config.yaml
positions: "rope"
init_std_o: 0.0
lr_head: 0.0075
decay_shape: "linear"
Each number is 500 + 50 x the weight over the matrix's rms, rounded and kept within 0 to 999. Layers, rows and columns count from 0. Numbers have three digits each.

# q: layer 2 attention query, 512x512, rms 0.0788, rows 40-63,104-127,168-191,232-255, columns 128-191
# k: layer 2 attention key, 128x512, rms 0.0746, rows 40-63, columns 128-191
# v: layer 2 attention value, 128x512, rms 0.0772, rows 0-15, columns 128-191
# o: layer 2 attention output (transposed), 512x512, rms 0.157, rows 0-15,64-79,128-143,192-207, columns 128-191
q40:496536512437574521496371481548476484441582513439505500480472614433499501456502548512433507486442478451584363397515470538439565544625527507555474474510575516563462514577438497506518519546450474
q104:537552597588523533490632507517504428554446588481515483479320488433453409480403408411531455582526458509574450568553482446581524564534539508588479580427413432572531473557438508508552503586492456
q168:595597519428581627499503401518408453435441424589496493444510499377423397482577587385491479561449485534543457622476475546437336486506538478498476511474458522460485486560445493557482572465562532
q232:532474502490512502468475475538483489488534507460420490413409510480475497483506497498506526527436489526492565554481548511506406418475507603430448450471496512462561535513451369554473582475484381
k40:562453485529473446473488578478490555536558501475542424493404524531490553396555603527614594549492438418521426487445532531521525632494534590469522573499482599539560499529551406444513481476444513
q41:463474521466442541500568550643578542450420479476466452479502554570561616446624506567547508494497583527494469517505480375448490491479521450581400525569500572446468474474570496480500471387491434
q105:462575486474442510459538443489488496537513526519469601496497570520451402440476454582494590582556468542522475580549552493451471540478489523470493521507488510422499429540514490543590488408523518
q169:524422485519448503491354487491568573515479515467435469450427531500487511601437572542498480559504542567537557452499410432535536551466542596573487431539551556626528505521512576532491474537397571
q233:419384569522519447494547492460575462508571570469525494513541591449452516481528515476559370544480565578479445545468499395524601543516562516507483528512505528596482591599595519469500475451523537
k41:560513529524466613471525455563569490446542502480541454530457474507472383504493475511540572580515436452488498517495449504549463510528538502461533432543471470526521546553471422525520553522477516
q42:415465530491521414501544433486496473447603619518444470399480570544496502546486478412417516471550518569485643547497469542548568549546495444490470589579608517454521516441406469595555463580462581
q106:524508577574463460477419482508497519483432524485562554544462523486593517470576476544505519473540510545480542545518490508550610436565398482450551490421540515541551538484487468524503591528545422
q170:505535555580554527554337497548473579574513513547481484542476463524511405408571525496476558647564377521455542477451509526458442463459439552499575554546507549503507510412569530488476489521392462
q234:472465513451554478502563463492554538548501457470592472459443527559506488511583606529531546609434429534479522435460444527606460488477456492513510537533481538440488467464516539536477506590582464
k42:476472564471483504573568562487497508495529445507598462537513517430435539580489509451556551506471474474528487531534472545564531470433562373532487534381472415492564452604431510494523477447468453
q43:538524543505443524494525517414556597590535514402473532475455441459418424595639524487485550503377494515489419488468539542478572382517500556483362458455510414586500449594429599520559598558647426
q107:522489493511448494504504467435517552467450540512596510560517598488527623531429488476446497561492493502489438598519552542423609569534533453506504532499481541609536457474484483453474483539550497
q171:481421538543445474507582497477560459462447503525482437479448562485482466430435465548393545491446443638454470491558542575450436500538587482496421552500560480483429428549474549532542556520463575
q235:545496489509507534573464495475517544476437440544514452532462596513479474509507486502538421466565478546520500463480493511488558537415505500413459553531507520498546493477484551501523569511449465
k43:523414514541517530421513501428541424463591528600406547439525496536454526525503452525510484434536554456473472401469509475547533466439417559468515409619455499479457481604515511617480476557501478
q44:416534595487618497522464457390429550489412539444517484540501560542451573542550526559548579568456601472577603542444488463433512487535492469405521436458572510478466552529488480557467501479516538
q108:483520515453542505418431650552505536458462527442520593450561488468489511534599509436526525513625553502452555501432663605478454513511587589450513503467446574531428539479522435536408568383477578
q172:461647486368480519455408447427535489446507539540396471602413560557473485530433557515573473502524463466434517379557571459500498450540556515508426486568416465464579511370557397564496417471480562
q236:520486481586367501520474514470548468479518583433498503572477588497462463528478459478453557486448527567474546445541493529513549548503442475466514506497412474575456446470473521482516514519491401
k44:548408499517518541566414594559560556516500538481483489575516467522507527475487472440452477520467470551481505470537481415462518499568462452499471560550517594525458488566539469524485476428487526
q45:525343577560424482390561494547541452540419446532464560480566493481482381527445533532456444560500529528455437542515560534617554496501517578555601547525490478618642619527574494458544484542475476
q109:438559579520379505388502508437560502551512518444417547446568522485479539583510549539503440534464509438485510497501539484579425479492523480468403467485478524525513546582468448485544436501482482
q173:525495467498502457446517428485496402549536592514412462503418454548447488491454537483409516540529496509434387548503492426538439488518545507483469427498489421501523424503561546549538539478406557
q237:468548526531467461386456462489480535502534476486484492469630456474515472508435539522520443427492455514564492497540486472459501493494600431448480440445488485609557537512510510411493531510425490
k45:429505474531477522474534454545403545598593420427445444497523448576540529561492538517447479366446569448543454445499440541433537417500514463498416525587488492611437466443502501506526444575561516
q46:538515537342511529461464460465604484593518432426540514479549448569542511489479535555535464625526506494482460607411549424440522513544605414519444451431639481455616579556404564446440548529540371
q110:514528479515533487560524584401555458579404506422568414500644597566589494602455572503499561465474440511399559547539523363389585523588477465510542496503518518467433488488655487570395589479412489
q174:491615431472484524546486507441541476449434549404590500525450514497609483452481597590514360505370476523530404452485442536415494509442455520401568500514614456434472532512566549448422496514463514
q238:481476482601450505418481480530490379488518560392619503581499599483511498491423513510455468457512560553438506525538470432452501448481477558517515647609530533472417554582610555457504606468545589
k46:462524494552458453451576437469453468508516499466530472476460517505514542447498550537495577592513477449529492486431528536488483572511531549518507490495496454418533451545516532534557602435558467
q47:410563462479494573473404395570469491510572562506475410440436501416378525588532467494510531378473540555564509510440510493573494508536466481401427487577533537441525514528464536486537435518568543
q111:469502479488517530387536424457475470457381462585475493509537578437635441519584464413432558596575569540417493506531484471461554520561452510520508490378582508435503451489463309425499504538524552
q175:513583532510501533407526506445571513519471493455481477527477495502480422612454562483532527565556491558556450589533520488494605453492505373489526568444515497461644501537492556481457479464516472
q239:437492544612518545539473535459500483407554473515514443494471480485482524507474542436489504560488462508579542496473530472507476468547479469548458549572482411452474446463450544508462436509465561
k47:466565460535478516542495567477434468427530507485449369476436478574495550521488533519605535491526444477589412449516505448566499542603458468430548464509398454474480528462447513417423489544515617
q48:554489519588498563641486538433446439385478595527489468542386503534508530510371524480482498401568508506491483562516519452441508415517534545540412512361567514483618456506397550409509582523441470
q112:485501397462531514582566541552479530498480474585518395547457465412519467472485510410431436522471466493481434654465475435434405462433469512539443509586510487454457446482448499461439373445510390
q176:457464538469514388576452365530488400485490452646475492505510490577448530506524583462570430480526552582579469567488523463549462524470479551408522509458418546505442474497495463561557504428385508
q240:476495517610587496474511571417461495559555493425521485556452505558485561565627545473557476441506505515548559536553501533558552437437537418435529516485552529560512454458465499582558474550518571
k48:540545421479469500489466425583562439554471458479515664451549543538463375524468526519593555568480504487504404551483388574444529497489472500480576552533519549472549523567472512440578655484568490
q49:492557571434533457458503453581531506537476467521537491448557499496508601505496606462432467523484511543566547548556472523514503511472500526596502525513471551570437440488499625350459614460560538
q113:495462433470652501503665512550432580507573441533548623510534541478505516505489342623522504614428471592520500528448477519648466470553535539524491457538458413538506481425509571613553524497490477
q177:426384460514393421408457468468414570429437532472475542418510536451541553515398476545497513591476427461541503469463550469588393472515540517413430449525445418513518507409469510560619537487462545
q241:565433564597439461450578482473456569447480500538540595480470459445578593544472481501500497514529557514505519468517523503455513436495533407490459445525514457523550495500571476546514467358506477
k49:477422578571493520508496531493552538468535395591436442506482427522457486460509504451539519452407571456457558532465459448548452462494405464512532464449586458464596533559461415448475404499435551
q50:469578497526434515579408359489507482578470509512544591552514609583566461593452540534508549489460496431516493535484477554463501363507500524475594525493487469658505550544469571592484424408519423
q114:453426435479462500506478601455524485491557530518543498483457527481535514440531574531454485492573532450459581455503532507400512430573547494532555444521590483573510492443566508520575547534445508
q178:554522486567460553389486519528524504490436527597495549501551428431514570572608509539508502592498480520486484479495471468594485566473428472562410413449523571435583536552596470507555522570501510
q242:469490534572490408473586427638464514545521492451527555564469516489420475545451422487551492441433555425435482458470531523441519528618574653519530509537505497533471480500535517455614596507507429
k50:551446529457463529500553508515529588512442466428445473424495466543388458426533528569607490538555512413440444589584538511471491585445478405531473541533611430549459386500503465576485560481434552
q51:506435451544477527496631531452531487434532468437548540496528423436490479523571582488510469464544483485402524533449533477549557453557422541532508488587460524527453453454471440457575539506564601
q115:490487402525372549424550437420498499489492456542501477479483479498455471472448381504438455542550440522504539468430398517469527573496516505533555440455441433413560512495488452451431527577534529
q179:588409487520464582616516526489460455481571462596469468466471511410453552504467515450457563566587506447525534489481531454449567514504441560458504518528518435531352466494562467483530493511434432
q243:537532462547443463459416512484439559530492486472486565469446508442493390541505455486519497497591476526464521451514411521552590556401492509454508468460445546437536529455442525531466444490525483
k51:475549547518543507507473521487483546479481434399585500461476532482436509489489456484525494521489520509465507532561389565467416500487498506444569507468427494560483442530487501409444576515596404
q52:424494478449475466509542556552448617537465493487468604533602480378494535432467546448467386506452598475439494528471439439568440557480462525514442498501485501553590561534513412466459453569519550
q116:509526487459410472434502519589556473503482537414459475508540530491550496461591553489465515491479447444505592564530573527483445511508450493512420411505444507401548587547459460548574411477451467
q180:521515491367436514434590447541422505482506518432468528497467610542493472464520576585559487499604543442533460551527478429502432524464456484577463541441486456389652562449471463466526453486527480
q244:538476486532437456554512461502501483529455501459449535552494493463452490550567481488493569527536465531528538499428483567520395500554355496557428536539523470492442496570461368552452527525549421
k52:519492564525378528538517478501567515473519510572559447433513463513447547515476556627557464458467508500525535478541473479554511427503501427430465559511509574441513396468461468511581553466524403
q53:444540545483555457507546473509535499556551403483508536562529402460473372465426522408485447543421495449486552501633559475508547344547452500496442525446541516455515473513462504515509497449509529
q117:434461539456470528515503448523462504464440537469540584485499524484501588559580402494445494484531450521577532568498459510576543467494583532498438471488455505518534513565559578365433533460517534
q181:489368458495522419507506495510569424599456479540531542537441564384466435447428416504399441556468425452478513588511444559578524560497493476452427412484391459514527488504503552445401558508556615
q245:503573517480507461524626473505511440499513551504540442579438452473474465473499507436509551425525488519468522495456560466528527544432488549434527524476575556412522504444588415547479521459504517
k53:559522573543482537455547526499563645467481562466512423534526414518527571476509481455452576586489537535489561475464532425547440548506467571451628495451571555509418515514614539481496509452450483
q54:454592452591472526596486564589518502416524451437504585485469512466441575433466564605528507515496452587481489497553502435517450454568533615542573405541491560468440544402560536488555450448466467
q118:453573501467460522472555469448495443604466549571483553451595484465566487522515518487529531413456499552529468512456495453474527450512521447403512461432509549483432593504466552449487592540535583
q182:429543566431527463492482403469493513579459540530528523579439573527522600553418498494565407548492438514575502487474585389419466408507505510545495466508570404606574584598452593479516464472529550
q246:472620533463538503575484534549432491499519515413599434476413494482446498496483549549538493535461592527587468480514486433543535461537572482460533512482504465421485563427521565441489585436484538
k54:467498565472512516485530555486459496551426531503477469564455579542512449489545556513524506486517591468487469491509496458533482467492481407521451512471461454490538511501642451478501500528526578
q55:486531598450448569460492480557546558499550554558439534450499571447512493588455502555577413477417508508544461534396593443517523551454474554546402483483484550555524542543602492456503484545547553
q119:458492440490421553523528625455463522488467563480459456489528529549531536537572436523491600511414511575425499428529445484482603516446455426529434530458539524546575495494471590498537555581497532
q183:543453525533488471530579561468428397481508487488567562493575520528520554536487573437495595536433505552423574486572455539581506428446527503522456620530597527568497418469613436574484535524491595
q247:403474484515476458494426524531489507486504444608493562508534559446466540564506515452505530386516516439584551527537496387451525501550555485485484447475534540546498552558531536512512556578516480
k55:496450419516439514488555441514536552458562505395602492474458485483518500416483547445442470578451609553362449481390417498478516494449485472633541466463547426568501503499535482462469456368491566
q56:515508511470426420541536572566497575462453529531478432475492471541466510421389509604473419513438465588530469543512540466492504623527578500507573600435548494635577524527562463495456469544504451
q120:382628486460298505453512578469499420605571524425569584504504401555430489523426470487517507454545456486515497524408445435561539467390518498492588528431556463493562455397490512412508503524435484
q184:512496560512447570467511361462491544648460502444548516521539519514488577476412546538538533473505465559531516474488363523576429480432537505554463463520500471576464456552489561534496504500528504
q248:612533557474495427489438529502486473509429443504504532441448573484550598432528522493488483412532565609523461411575489454491509522444546437420491565524546483570557525508526520515490474490497481
k56:546483511423484428487428500457479475469467467634410457533539468497560546478483422434467471531463530533466536473520544565526402439485476469466413546449508509532503531410509473548478490503463482
q57:459614412434564434564396483515387596402485567574562543370476587480413619567469376519366511550474610501491500596511468528498558516445584417508499496450440522436533476453397494423455465361484454
q121:574464500403476515499481528512437411524423483473505493597518455538526457538520567434484513487424499483498453498574429387505465512507473530427559562471605540482462294444512442513458598495460566
q185:454523497474419513483512474454447498435489536451537511440446557593593484464554527493544513471506517445504508452523514512488537516474564533397564389494443562595506525587546517637369520571567467
q249:464450522438486496475589497456495576506441464480448437512471591501516456435492430566490470491493525525540504503479493477578435517551510611477473523529444584457547476476404474518478444508495494
k57:523426535625465500421514448434486532552481434507527459515528485492499511513500593495519377538576431502476608517493488503507526577549557477538525519496426593497457510511494467542530499401549590
q58:529485419449422600486519501450560591350410503449468644401458528459612480457570393585452527522456528522407548591398473524481577529412517429487533577422443492525444485579386555489594393549502544
q122:485496552465493533603518481443476514498504480497573404461493509435502601456447372468456467376544490496490520500473538570557579516553407573490523415349466603435535450449494512500514607587547530
q186:547599513497603569493471463485523465496554512506393527397385510458413400483574461479457509485574563532567578425499521541529463626482531524537443559457562569440607444410588462517472551561523521
q250:545426509584486581517359470480573446395551439576539413552465501525528412432578486511512499468559550503474560392543429610568515474476492540599456478444466473389481420461534497450452490477433394
k58:555473458496507504474548437413538483506467453536420398587502450503507521554555486488480467509499575491451481357497498514493417514489446509467479497531595376473526498569385496531424439490511484
q59:429495311516446509498536587482557444445468454608502565468465523449610536454475499463549579404445484502424483494488453493526382404480541630457525500559490442492535595520430518531546547521486452
q123:427493523522416532481631492484479499452538528477451454474554478443416481496576509477492559442507552403545466528522573492525581446453468563443531447548527483454594435641422489552558543478488651
q187:475597488553460531510499534467530482632493555541402492477434463512471484566433470532432509534472563397553440474595487542458405535557527637494464446443471501559503412512535407451523427580526465
q251:473491551491615520529457509444461423532465629544439463549489475445515466593513518514523473520547487425494499506528518461512437396549482523457516419536576469519517532583435431598560527454534483
k59:582450552370476527594515464537405557503458568578479493514456497447518472536439427543479471519659484497410390436558517456492511517543456431502523484551490555474512503541560476538564551479485390
q60:500482427512598541548478545517423412545544471475561486443464496468474545525519484393436527495437437593483503517459427589572495514432419571470563437390504481593429557440529464526558448454494549
q124:545502495560529478544606535528471439531528453613416476385629537468497498469487461511532592524473440512479430573550488430526551353477493516449576417467542579455496476521492431402469545535432499
q188:493470443601538641545464560505385441424633489528458538487492626441397413461621445542412458542518461435465472428683541469452462433595606541422596442508490549466514447499488586454528601372452509
q252:515457472400547452495505542495561465477455506480426517476491525516511530461583523452411582612475453508542456523504466555508505461435464543387510485531524427393509424487483481610521503468542546
k60:493470474455462534454524576409504505468509538542470460618554432558441473497456604579555521512447426435596552451510542523464492552531436506439489538508496432496569477507541562500383498524532499
q61:515513455457439607640501490545461598575649413452402526546522418482576465453423504422433564487501469402477438515507658503567426531411474438594444491493428587567450494523462390567498610397444589
q125:490504542555586455553500537512494487422510535422463500464429508467503403578599442515585485442560466476567405538489525444486505560565640530459587480526515613468458522501496498513481559510560482
q189:435422621505502525569518437509577597476558493583541482583534459599539456615520512604681408519473596454463492479524546407452515457504591513552519508476439500401488422476463427430463470453512577
q253:475465526499482401438557538515560546580560459544488588525603534574488564506477503504500531384392497408509515544521563480468552532540547453460489423519528482583496536540486513374525474525531545
k61:587550545433435397421554465509490519424557635487554464450453416576529503589528464501562408460489528520502432478529524456474513495435565488519471556508480472530481441512461545526453409479572582
q62:534514538484504564469414502487516501561477532489537429386430513510487465449520475491522423471526509497642517488418492582535597515607380467531510484499528556402497451479495382582517580516566564
q126:452506533615600487471441516498572507483551553536521476477489583389494436478608441427460527510460537466563500547451541511492526453472482433532541500556420451534527482506489398552515673528495500
q190:516617495536588476492444572511516450416596405468415500426519458506533407567492578442456458430510624595488502498491538512381456560419413548513498470524515497581483525555572518388484543368508462
q254:469524561519515569501461453488509496468458516533522469473537474629533548570493532469427549473510595544461588516494498517445478431442467471561419439550538472481517604480430548418467553538640543
k62:477468501484538455450485443556514547540456464485508489505504458508623447397497490440474521497479471542577508498420463519518403458451512573444549513534585526524466595480463522438542445534466515
q63:683461533454420415519516585574318558449524409486490520441533474434529463516429521530472484461422452414533518491549525541574431532404468439581421546493487488422439484370505479474417475507562501
q127:495472496522595512541465527463466420514369621485528468476468505516432543504561498580524521520490428497543502575437499566509554511524417495509494479572522504583425484556619602434402305426456486
q191:519441539476486483436464409370537612571508529510481422541566508562503608494536505486475490451478532508459483479481508515410494540514433504546436461515424455507464485449514570431546507453514528
q255:432466490545425544510444489447509507545448536471463486553539528381480508553469475508473551454423508544528493374539512449571423494580555541479450447499412523452524543512444502578584533522438550
k63:378438469518580513523481577517531484434510553521541558511503572533433471456557403521463491448553533450590498456521348416468568487471615563508568604466541529499481518507452486469570586528469507
v0:483463535489478484465480532421497549418548508560469515624499520538530555560495417449599423520492496456536479542489546517510526389496492419490467603490557523531444511438476421436423441570375465
o0:447506459483436511538432494434482493421514499557539541482481543533535465521475518411501520486534466453472495519467433494470562544501560510507473398500381491442405508494591546495455522519372546
o64:479509457517515528496512484594578547506563517500468514559484528513546472503538630511460505412586507510469513489497541486495487488464546558463550556461394473491549521437516485546519586557529506
o128:493551475549506553467490449507445502534495486479505495503459422506566454554511493533506525485485494508574527477455507511468390563556416461451427406390483464525537551491466521556515423540588517
o192:469493496420443459566523516469448406521478493529534464462589518513463487447534547462564373523469502496470487515495569491490561523513421466539509566517589497554544455501494466474431455476549509
v1:461539493432509492488520447533515453426435514507591497424482514587506538501537432541454456423498538531511620393527506465422463562527434540548520552561563540525546464533526524399444427485520476
o1:597520527381437484528499455526469521529528569564480485439494553494575481498616595522466532476517464494476529370433362558509508567561452452468513445471511431444471440601438452483440327442449471
o65:605388527448535515600499468552482512411514545465385474525496482522533545528430511551569559520529468474478502526431525456487498502464545461610507522506495468406503533500552505560550593585538495
o129:475550444490522525528565511431560450466367451493561503501509487489460498511402518483475480450511565524552442535486399491423512540492494526475507428439551616570417523482489510418551505576506470
o193:473427557577541484416420488449458475537615514501495493484501393499472477555554481454468594461522567500557510565595518506548490430505469527531482568526505544488533455548475557525493522523504454
v2:542488499538560509431550508505462530420436501565580523428508494604541541532366541539483515442485503521549520567541505527487503507511460400498488557523518523469506558497453556506671513508455409
o2:479399522578435487499433470539544532463417559479449508488538431451500597554508476453502572536495449440539450542469474620451519474550482434498484498459435591466526514557534395535491480463522415
o66:520534420462489472578549428558505505519493466477476611470456467439520539424523550540475522520564523643538541434506504535513528508461492600558430524484534409435524452439505525501481483493576483
o130:502478477448525506606516480551577525472519457418512562471432513544498484570514466537462443517518433477393515614556524547466440503528537625549425467468612497545508447447587578560476477488502462
o194:450560538460527465479580490515430539502485456499498531415427591525468482469508546459444533422468549441518493450438508404497511501406372465506559599508459456506456485417497385529442440448508523
v3:474497539468570474577404520466430467518590520529472533520522566401490470499608500474477483443525507477500559464438503474489502570454520528451459516577429528520533498560549518577542536531406404
o3:522510519470457442525510504481482489478535447559531536532539500555412579508492512502422488461527429461392531517547514433511517405538493436529535436594628631504546417478523459614458422476446516
o67:510486532527584427467513496489525433476499511421533503546554487492445524479508478503463427576455525450489572481479470530439499568512547529492518505496496626587504527528549481532487569449447495
o131:449556458580515586476511470510456466544538607559503509535493493460554525536620507570514505502486518460473530498519530491454487469418537542532416475515415451557480471489443521446543454660531538
o195:528504566502568507437491543508562611514425444408496539508452451512530502524536441471536499554470437511580517498565560429530433531480514468534451504437486426469486518490505544476544496451567520
v4:593526510454494526427589503456475402497525476512500430463607553540582553555573572460556448485433463512525491564582457459465507501538511418501522474444526504574518551485516454516492507459516478
o4:476465523512534452516537480497539540392511588505451550450407543483501431519469475462509587568449354550518448491512465362492487575538512498547513351476517534479566469452546525479525539411399519
o68:498472473539555508528583511494463447540428483493486491440565499538523428561424460445553447444482552466496443486501469516509573451537500498461570592473359485523425569441442507409499547526591443
o132:502525504491541480493365493539471442476571505467552564427535454483512514506510452545494493528557491479443552439521534562570547489447530443508452551487553507430432472564580497480433429489521422
o196:465415484482424554458453549402481524580380416469557492621456501541436558496488514535435491534523522481503560508485488436510486514486510542518521462443596520435557426544444539487492467557482473
v5:520474491554549476547492543460497463454484471456499439510459411477457492532475456487504564426530448469483454572428455530561559448477508496502446552497516478514555441578579460547518625464488483
o5:491575470543497582481519635406464429491524398443504549464476447429423504618519557445490488464467523469514441440521516405449505514442359587538525586500567371482490457471538484601569443530438627
o69:571545442472521512578473493549459483454467482431509480586516554510569474508437533569487569491451542521565441588428352548532556470589515479534479480483456480474482475584548477451544435496556463
o133:504390514452542562516613521528493541555510669523571477402477453441512421471661496391482453495451510476505408449493443443524500560454571495561519466557468446434596534384463558501551557563442486
o197:459511494539559443490484500500449511526512505556493435482502508541440512441411535515546501540566513509473514456576579494521459543417608469491536476491538480534396524500424540490500449492481442
v6:561412504415474533510477498398509469527498488535557542567442562523602525472502424578486553420453454545574494536405392586518418518464555465474544464395599481516534489512424402479547509473518466
o6:524567517543459450458495528418436449548583472520520486483470471419471479557564460534517527492532485595488526561535608578426433487509513575465527619556508507495531478496495486558569623497574476
o70:553478513467537437562538537614585514528458467514546510475504505434558562509384478552467485553419465523542556410473464517495481507492492481436446511425418526509681608453541500482351506601545431
o134:404452527466498518463542540480470480454539470475466443543535489471563514405595474471551536536477470453423432526587456566400523529503443404580460401547543537446452499489600558523531544458488396
o198:447461465514453587412363452488475529481473525488494537491516497547559450469496515448511455446516499478510529540533518368558578566516553458494500483511480469538507352497543583426410420575458633
v7:595565543610507421530478506525501460400507530568491426483480572458564498458521495471506528522447588560638517540501408526554450578511499525511590576521449567505427544460522487394471538487531417
o7:539548515576413431502417419463524447489627471529563543578414539385434552553473425510484473500461556452594412512475578426541492522514474491502521475511495514570485522502401457475506444382533437
o71:614448427548555433527463566487441456494502502542530382555539455539421507493521531558493559637461491451542559478501435553567480393580528538442505541493424552540511510439469585543498571514452520
o135:418531514422447442485569513425536521518401508483474535402506473458508429506559593491455628505451521440498414496453498517606511463477597482538506495549491429484388516460496482514397443470561473
o199:444475481537506520588541507567493537614501506479502513487457484537462461548449514510567546460497487445487513485489468566502536468470468497495523436546498446385518520543468469498498618523464490
v8:397512514441485401536459549535561562576447535470456422488506499461451641524478511434556502585509553580461522461449604462535521511504503474485489548439445489433531444485555446532497452470561479
o8:548529485455504518510605442454556489441433562446503556358518588457508514415474556555388463519456438459389475446495449445545503500503482501551442521467500444553445509492492452545459509395489467
o72:560415538563548525451448486481486467443477540475520487490441483605421562569530574523615410520516498493522439517554480415545532465506519502522515467425556591537472528571572603452436536446548431
o136:461411472463477425467522473510549561607478434471548557601448501523390471454556570532510416476446480396517457487484515581527459472492508501581467424531444449480503531464562572465538411438461630
o200:544450387493431598479511505522618551511571453555434529489491461478558401554469512457469535496484485565573475521479567539476490487541533495458465471525556540470560532540497522450637420510460505
v9:571511574622566494571536523505502577530505426462502455551454512490490442550406542411467484467557538463535434507550486461500531498519521479468505486479473486534559472422480482493552565544440507
o9:402434488574530589530473491500420484509470528502546512470555541396514496441520470507446576498488462426498469503456491508545482519449416505507351464522505424597485502517487490411510417537475493
o73:460500559556492389450493493548615494440456473498560544504438458503485412518520458565475563508542497465433530497520496507532459393479498563534549507512473509493532472427479512451497518482461499
o137:584489504477493466581495503483566474564508557588561545472551568583465472586500531484511443451582517515477471565483484484576446491550548531511548444489476404504616462546469534511482650495567401
o201:474500496403495602438524503411479513492577582443466458587484504549497505502532481460516469500462479547538529560490470465498534459518505452489493508506526434427471480538491427491476456458478549
v10:567490458486554576420505559478484440500567432425454487532503435433445513457446492563414460412564568487529489439480489491538442533530522388545503477534448489444519497613466437432611565453459494
o10:516482450462504464382419550562464473473569489447503506581553461505449491368527488429573507513514532574477562451431540439467461492540525490501516418499583610503536448563442422533535488441404563
o74:447485469520528539442581472548573512542564498510557552492479521404450516554518499574515542538547532496468497483566627503462532488544442499470506603404379420499469475512569571433433562501586350
o138:552528477521478577555501547431434518414471556451513449484517584463530473525478531415517446512428544487546494441481496466547418523460560511466474483485492487611491446533508442482503458529489518
o202:503546518453477527545546476417600545551479507414507487595433481517487560480467538544523438547548444482513489504503449525495579395466528544417470477479527445467422493487533515531550438445490520
v11:500479560463443522457578558531511449446438507512530433499433468439547475512575586463531431465528438636484443490459428481480488568509398558437528529443557578472493426369551457466507549489510527
o11:521487503538441521507545497521500483461482544555617446483404554467458569515487509535526521450458505472486518492569497566524463569555469518573549581498454548464532509577564415533567465414542549
o75:540411553592503420583554425444505470425539559457445515446499476501463501464581576403430526486519459497510516468525474493428542472522469419410477521578506510493565447530482474490478502596499555
o139:508500390452522529548482488450481567464440477462528445574498491399498580471509513483562590542466465469465510509449487498572489373459407499495512528512560425427494553527475540678495554554497521
o203:482574486427565488572477529490519463480533502475494478449473446506534580480526535541465422526452562456533482465497625534477481507482574482515422549448435416584442464539514463529484511525530501
v12:555453476477472534457518492513534490428448532532437504471574540487409533496454453491549519472482478476485522511518580590444531485603509505580505463448579556499445481507475477495503485593511487
o12:434548487506539569431472527597513512467421498451488459477580578474585450479546533480552537470498482503510513526526556458438509481582591546420531538570491516506475411540491552426462486548557508
o76:546568407503393500568479459425507455586506423538484493591478474547438556563478507471564458487515577503618619493483523530469439464395502553546445470545471455468467519508503518466394657551435482
o140:459488529560499470588549528483418507507594489524564447489575507526522473503513491519536461493628491466488525509485614464421474451496474510448463545503463486497538506506504458520616565516508500
o204:502491588452502457547527487450610505415520576530505463538522536538477528478509551515456491558538519525405450449466398490517555574447427548512574487580440505457540499442501508492469455470503546
v13:455521505581477529482492556527564515500515510457591434489517541559507537485565456555515536463562572448499465616485541507521391489578556540530474432493496466600504557530525446517462408481496434
o13:539484483565531528463478531421524431570513531536583483530465516515440489435536497558445372510435474508604488485437444438467503551553535590562439507491468468521538501457506550504544451531524590
o77:431556552568510437580451476505506526376398519477505519577528470470509488527487560472539533498564431398596502491528438579529524487532400488522524493537472436439529492451435525507502591419547444
o141:472536460480509520550474465502517497509583475471513515442561522463495542413455481386460470431538521505402497542472526517379503464490428530437571534521548484524477469555562534454533504525466497
o205:502535442475413534488633567587519475492556509516420488534507470511530535483440531520454471467469491659464548472537475548473524496550490414462562518443485615483476471544548453443568410523485452
v14:426530534464473524495563455454601428530524478533519445530416506510375517499495494497486509522355530461529428528544414552532578579538491429454539504453466503448508461528418517552470447470493541
o14:449512463530472492464524415548521544561502453516530410465535490543441510434378544516393359494438602528547500546448518551612501520476516591485446466515494516527497410505431462487538502410459427
o78:495524516467461526530483461558438455507500555421538416563454603520520486496477525498481492494489508541418434455579553485498532518579447407576565413642487589425541437490525489557555531413499482
o142:455544578395488455546513492450510582542487614573479582512528427557454567577452448446544478563487392587458497450467567414428458586496397481572541474540496505509495493461493545619545497535461527
o206:575455561497496501483472538499477499390462449516538509482473473450525530479539576538524615489524521377461560487476438503532497437424571450390487552501557501538401641527516506506446484540555456
v15:483526503579478536480450469423503577407511484524475542473489484526530423428594457524472569527500590548573572538562470513538497575528579534508501484398608467468446469486492527583496515505598485
o15:511505436487486494420492479443495621540532477429515430433450515549461467634527420584484429423450537530490460523551501546462503440567524478464486585428490388506524553506494646511523488533577457
o79:541532517457529496508593444578505461463414583580508446505508408589481493413483489432497545565535511518335387472415551524521577496364585538560477449537434531352482462461477431428513469491325520
o143:464551541497560468547492537440536509495442489456552474553474491471457480565544537480476470437596525458534519432504543482469450525435506550430510496450484445547452519494491439604520539419567501
o207:562459517473484478517516526553517570550596478442528540471522575437476563477473475519509476544496428525472535513510533428489507458557424520532556511510486555488497449527520409552465474462485514